Each number is 500 + 50 x the weight over the matrix's rms, rounded and kept within 0 to 999. Layers, rows and columns count from 0. Numbers have three digits each.

# layer 6 attention query, 512x512, rms 0.0649, rows 43-52,171-180,299-308,426-436, columns 0-127
430394481464511497428430536517585568576465480501536584526521514446530555514487436532475556448534460462592278526580442528446591531487498535473481541523494463467552521530478597466562528498498432426516542453472417457496519534597463487514431471565554435447518515525496462464486480481498359423426487537575413499536471502478659465397510472534650523563577449449458552419505552558469558493516
526586492503520508512528522439495474478540429445470440537559519496546485481574523437491466485548454395481395537512548460473506496539504547540536506539527509390483462407441395518508565466481555503458523426448508516413586450604512545468434479406431550404495466535506502453503404483525484519489555460579416574358542532512551517402425507481531523432562428450478553545490490498535460530527
526523468502423480443499493554453575535430421578533557552439466596403504658510509517485569596444448492434441423547542586583536458500427516383493475483494450543495440392484486509471591434548530527504508428498598549513490477437492522551527525428600563374530405495552551427481448584533605584555589505477436533413488490457474401406506407489463560523497512403568590569372546589519462506514
598456560450455567498515498464498414501476605404491438427513497513515531501626508375436448527369421572479462537500570387593491422516438501557540581433462594509488454489484528396418478548514544530499627560474494425521509500508538488526522526489469458417532574435576579610519471490485418460508468574392473476553569610516550518521449493371580573538522614471447524551572493434434526441394
449469506529492527481482442507446436476406529496479434519508547539571529522517519450531462577503451466508458498553497487567511453606452476533462581537466547475552446486402491546486510517472491451555418410510377517482505512558524618547395494400562537540452468422413560450475455486525440492466511534553534575485551445503580396466459484597509560694496536452486558460444543558546461479447
481499470491475472564486590462529448485491520398406451500532605505541517432508517556392450485504452473409473489497499479522526484455415557497501611511516541453489554460529511640474502428478597485562519450573458464542471413515537568552437526424520542471482376479459472537494442501501448509537513428602417544513507543500543450390441470412446539513544457460391548457420579526518487452469
422528540519431472438568557489544502490474543487536513454420475414452362534466413467412531462521521530513484551560492555493449482509517569487577448508493533496523585427519482550607471579543487470589438487458418475518438462461467508505504494478484452523442463466535527479581551522417561423507539493492497441453512406572448534497484409485572544539493488494519484562458442580494454619530
482452527524492505431515478458509540484444521539537548504521502536545531577572453534492497533509515470542462483372547481467524529469529419490469486525415481464493481542574439507488480521639506453568509553445431469461455447452445436522467445447532479492502537520479508470509508451461480502514601557684475488392398533486492437446510626511354527472454428501573623510565499510441480541430
433468471537317566681503554530489531515472609427474384397452517517517474512620466427546459607473562513494385567465537501532513448563523513413489533488580402481444426424544540441518513464494493479657422444499480424510469454488550510577465477529583502500497521488446549496526510431577514440506497507417580601521442576515540468481452498428477486491433467488506583558524517593517514450470
402420460433409466472461535439549477558503597514547588539532491531461498543460492516466565384541525450644542476442432549539547550482447455511586461589555396476454519474497525512593503413470572444608517408501550560478459434544483528518419496602544394580450378498544467429494459534480519545509531553551430494609499554517539519443482552490508479574514522507439522544411459576437512520546
361530435593519415485445535477436540511491482385541498471513519428467462511476452443477550485490524558463376487476550503513550512499523554398501477546556481528543499538541515463498560538500426468420554479476542569476424503522491568440503491482447452541518395496483505595504570446500542495442481471536563448446434517485555508446605506501468508460549444491490509468613545507462414465458
547537490567524552558564520459475571512589580476532488404431508458573426515465541525494474485433566497456434476508545560534555494565517548539449475474515497508414511493603431476456482471481563433540451526498585545519523507549516490545572484474495511532482406472476520442441559389468534470519466522448458559412473559541444453497469540445548523466445457445474429455524511488570497523455
489545530553492471392530507486590456603531521447490556549501454480505496557471558513407479475504468610507568539495482519478436445513462473493510426504372467465528472450455476454584518552548485546421441549473530487551444542521498479518475529399549426379497573419544467509524544436418513490644560625474518546498482328531486546469441483560554450559428447364591456518448453501422452486611
612443526417479523543567444429487446523530477500483480422489525560564622561515598508503429536503438516445527519465429398533452561451476518558427531530449451407445486522547483458420445524469610519540611549624409542505448492488552475516478540459487497405541464506430596556420383419439490479534450512485510499468545567515538503563555447510573478563536552500525586571379443504418488471533
383510434530509459515526523534449492524423460504470510424569498540561547625539564573525471584583420484477532521512525490453433494551483470608546553440587506470479514483546499461420584503480530515610447482466489500386496577604471522481515539488458543560571433497512454410465489494544549551527561507577495488455541468526457408379488403570525456548499488543459636500495536507406543531524
544540470431524553559486425488557358460422478437499505403426529534488481537541505477528505530490581561488483549452594497596508519511495498466524483545425476503571520540457512396415435523524586552561549495497492530455425456563502467537498540553544562463444534450534448508505571534568423541538495535498489423506416497477525545533425502412488454525517540493529510393464488486450547494551
483604471590553502446512567521546401470430523520508488505410551496535503509552496512493544447487567448475492457579450480443513496467464418455568482528514526512520531495482487499494506506546513463573440455424560527536506552465529539555551431391438482511455498539446469480450459433413474535414542551492483442555450433536555505422529502526419506632569441505540515475505425568435577492396
614475453566458464461564607519561513542482519519462522520564468529476490535578484431452447499590520487509337529482502626531490426527475572538556330543510420496423569507488481527466529402530543633544510484515428477470440480499442522449553541486474435466417471515504452498515504582527544516425456464530490463512570431564521560471520446446435538509581472477508562459484478545524566412500
525512598579507513577447467568453523519535571528514546501536495407449507536491568607577407540463556519498415480499548475474554534457507528547520478607512496501418432429472467463480486436543524527500500531533537469489496510484491562504495489499576435470503564505507480399415457362480573528498540604441507502519466500451485545538538562512481514479451486514558491442618466550589429555495
443433454491442558478486534467492523498438485473519447423520608445563565509489445505551490539523503492547539581485501522542512529571487489490508442557576481577482568456467514484466427438517498472633543411499436471393519528542509419543511472495534560573502459454595412416401481580514482529453413500433451477438516542484382549566447489505569575503489493546527439519584527433420595456480
527506555564522477453485474489480492572489433499513567467567500507522526500383493480527544488520474516506357477473484460469514487466464491494541476524536480485528458491502469506541567415509477483451480445529509511495514501579435518572536496416603419459502496540464486568507538434474599464472520491503572512553455545454528596518545573444465514560432559476486550495502472479533557548523
532554516470471488595523552456551506494581458439532466443597461479553523536444590547448526555562426517483455527526477564513456483524492498555462550533481514432524451407485521543510485599475497517473517493507653501539521583510502424471491472433487461439513548527460501475477495408508477481422562499499550515393507535493493450495499543525507520444466378426555449543540577507596558566512
565504541480557508487531585470560446465454411451571529455521399511486496591601460568474469507469493553454464495521586487558580431430456475412526444443438518408565561515532481526480502412472541560513436489587492558451546519520569491460469555501602475503538444472561496463465493475523519499492534458488404488496510491513459503504443472532448463516529493466570508559489501512510491500550
518403514546506534511466512478498486519444500577544473382530561485504519387554466547553539538496450531423477473504478466531612396490456502499542468470497549426558513528492473471502553429473508474536427557534582415523496631540499575473502514470475521531473462487486527468489441405491516591445547499487543537505577471513560420592474432490468397478440587500460481538531502432448516475408
575564492517596501435446431421454470599506616551492517466557457551522486521515480417574500551450452602409519535540540507475541510503475524365557447471530507494438527505484536423465469488449549433549523472475465492462444515542541443553521499586513496447497477449451593539524588527577528448508463482446493546517515425489567511430477492551501497485510516504487553437463492542485527466523
510550397450532511484470480474604478436489372468490486547507526540475460490532560483405464524541430526498363494456553496517434513506512579559499495465488603503558464591451499496507530564512519482452513448534448519485405516558462539571466600459487526510453494441474493554463471628568518488443498550517435505504392514508491439483485452478497559507548476455383584526449437493531514498486
453514573471523465520520413580523502517469450499604458454535621476493518561455489562552435471512549473544483483462539549470468622548481505545520452458510474474463541553476424561501494405437489498546451475518422484526508526468451507488432458511465459512483505492516490479547437539504454518531462582442421485488562485554508499453411567590479463414591531565518484526565363541478497459603
494482539445500422496604499478597474549493598511522495369528471551472442562545467532554483569500607485439451516432486508476550433526444538462501412518527469582470463501537503477487497446435461450527481472441518468440468498488573451474522492588470385486471494440504489489456554504589538467498521496486500496424482515593587507444523506425479438452482518508637461388512441546501499520518
435550488455409514528494564531563520474534511448470539506465455560488529538491530451455472533381521491498538562520539518431558492478444447473414522521532495543447480518548531459496514454495585548466464485461558483509510548525490548557482469485552412550517525528493593530413460484512456469483444537500576549529509499462477581540531528432420456612446498530502534511458441544467605424512
502506552482535520514500555493543497515436530550503503465471465518501503502509489470474464436571486476520545591460499555547484391496481530510573563494559503537423547570566453506508473498420530505486569480438508506503454548455425503477424539481411484581512465430556506486527465467465421505434475546465498431470531480492554565523576516549506509437492496530499499469518498536469482456472
536490465512461499431541494590547591508470473484549640544499495522316497486428497477595510450509508548451503447504492490498499442481480472453453503533535459595469458484591531468556471443491476580510497498532430497558446430482518447514494520612550459546502453555504481441457495494468599456501578500542476447562452468477546511316516490445544549550543475420465496513473469515456485479543
520603593443451479541453452525577541502445453455588404511522519544517448450479502519487488492522446475565512458492487483496518467468507484410526500520452553526580466569555477485572509459545499479497543531504503491526486496540491463510553493548539405588582458547532437528496514447532468504469490530505582500600494524442655523498559471576504494567509501529516571427522483531471519546464
487577523567436382537557527493529486440545488411425461444465538540496500570438543506513572502498527544538493443416501507412534448579643447495464585456590547457507549491547499544473465499513475421555457514521515606486488444502519481391483535506429481496512474525549542485367548380576446415523429536514561557452469428503567483551491500434549458460427457585520580492581502430455599481407
493495516499555487568551523491536476564577585429419447433520508418619576502520538411525547541415544580486473628529520470434530471528591464519588418487506433425484538465553457383593538550548516419640482470500507450479455542502524520586484497488480493477424520476488496534511531519463464433425429552512478469579500402548508479445475537457515481482381451572457531591509501539493530495546
595497526409563498533497583542488403492551595482461471576505543562430529425413497444585473493515481510534536441521478452569511471486538526447494495473527522484463426484597490420475555448400497398596559492525457446503495479497477511474413573466450450535502503523457590479467541528501548459436453484518540463577574531532499432446531524518573450550575431575557478560502523522541544548480
401541447476466491546437349412533552499458587510539507534537493477519445446515543553499478475519541532592573526555457510430522474521470418543534511464554484568473563590538532505518297551463488501554402530415546489532473548541479520426541427467461510533456525565518528584540500523577575562548475487510529514506504456528463600333446498513462500451470484521414443464463478532517447454563
535475504496509359493513465510561452497501518424487480339504513586505501541480548504531506502509581509566572525505546557394556459528543420513589513530497519515483511501469466470455522574462563443534451502554409542519426443508473468508469508470532460440523478618543561545449435514516501442538566524468467473449446478538533550486560555470455499575437522521445502544499530423535528541484
460489512543507577395618505441560484518447413531534499429577462493638430626475513491430482560491445516524471425470444411395390469428472423446524458490586471486472450375573435536547433453575656472573536459526537524459429517494512470564496472574536539532514497495463457444516529430440433512475531491525448490518388527579475501590353425497420536565487521526576546553472439618456546530505
520529423519400516539514492522539416538464520494432438470512431468414526533552520469540413467414501499492500372469458574454475432456440501534463507496546491571481484481452536399526415526475477548453478450459485490489487548506590485498519473592500562558502565518498479519549492455503404525546490468486550547488443545512530417571452521403522445466501583528470466545427503513504472498450
561499504468529518584486462493499581497517506456501562441434495504457499544473497393430493484487506492505463570467397562531564435553514477466496530545537524493399574447549479425535467527606493521523494524510490441507517376370471524534545511530546541529574536566484547440403514445466512421491395482528506567457451458520510471522588491420464559524442578490471540457510480546433560464409
541469503441636559489493481465578570457581462484447510434548437495477506443557560529531437551519478445521536519570435447438482362518541464435523430539626558521440537435431482501513495500533517550559431498464400568552506499475457428486479478441486478576489596531466594534513437531420541509457546449496492537485503506518424483555484484515474603481462554498490510472472557514458478546580
# layer 6 attention key, 128x512, rms 0.0501, rows 42-51, columns 0-127
490423579482504469505507590460510489522487504469464592543481485409465608569550505371463438520450530538465569458437480477507523543353479417540549493489504501499576502481535458504537465505519544606527468493488489618446459470439494461528440446428512515519498513459458559550592521568494551550485540516522577546447420478430510508548462438511519509443428554567561530451582526437432411459476
439477497456476519494477441531455461511440555472596506464472451485526428443519503557508504590533447499480558599508609432502445452562567498469480567400511486596482467442496489568439415498466557504499465590463365492579465508459555499432511557580511556537480551437530482495496496457539441481521536512551501524613472446493443545495499496489552533489463521547508566513533472460483472429522
517474502440502469431481443561539478454382496655483516514485533523467470574500494399556454401453504550499517489500484397422532466513465488526508509447556505420482519557568485474551496460596394486617589513497467497433454547509540526464509539571422584570477470493591537488476544552448582453591525550533415428490522533542362543525522393565460505594449594469495630433454545472449471550359
528477412463547530465515519583427533546552596485472563503533539502430464508443485526555447465505517445500544449541533438445485501495575584480402555504583376472463484451490536483477500373488473374519521563535422555586476478508421518399572454544504447545568433503547550468539465422408497528483538462428532423548444512409557463418512541481472497534543569476411493402470514525505508489514
522532440509577437466659498471497536528541552513405479619490433509429456623450412432567527457523547542490423495508450467483467453512574467520508496504584558516452570511563471449583527607426501454524492494427459654470560467516511444549532483502416539495399488521505526489557524533494570416512510498556403531451533564459523559414483537581522491519575499532435458521482486594503423532471
439514479535386517464465531462538511460598466386545514548513456463444448413364470541480521432501496473578448461558393385564516504516470508583446567543471416549427469576598475531459607514503519540553575584574426507646475425555564474519468499526441582435388496566550408474567496457483523556450423582498508534537401463482524633471455536483626526516504482533403456535630516428433541495498
500502506554536506497510598485501498516480439458472527512432485501503663520508428432551551377501613465519611367511463523406447497509592470513418530449503462557449432484499568365462495479436435537471423591480603531570623530488520591375567518507413493494506545481538572510481497514475639467509476529468528386474572458502566428487550490544546404393505499537521386500582589566584502499529
488500447520551543456517548471547553475449558441538504537553526508555493590553492514522605484538499529521488575556448545503477439534591476392482483550570477414457536535458625497522532510475581444506478617408485578526642558580441551520461502541486572514486452567549564501513537432449540437459504497469504508545539555490398461459523527538404442619530505475417498477475519457558515418425
462544469554490568583500509509419512463495529554473572586479628469484431467498517483531451524386483518435564420568486481541504503443528474573527475497474531449502496558461506504505442516493542488400520537533530504465408466485517542482465440499447496519517542498512466471579544613455505538489594478430582505467557503414456499514414506548497443469490476482446472517481477426501488471500
546428471509578367457489496606441470520512511510599568482496525480511458509493551477536488444626582414408484486525525453569412503395518440491507436476474579544531505444501526537488514484462435478478523551501458532508504505480406470415455625402507555476415481390544446423507456464525553500461605521458420468556476455601415482492487542543517459379530538483546477434396612515519447527457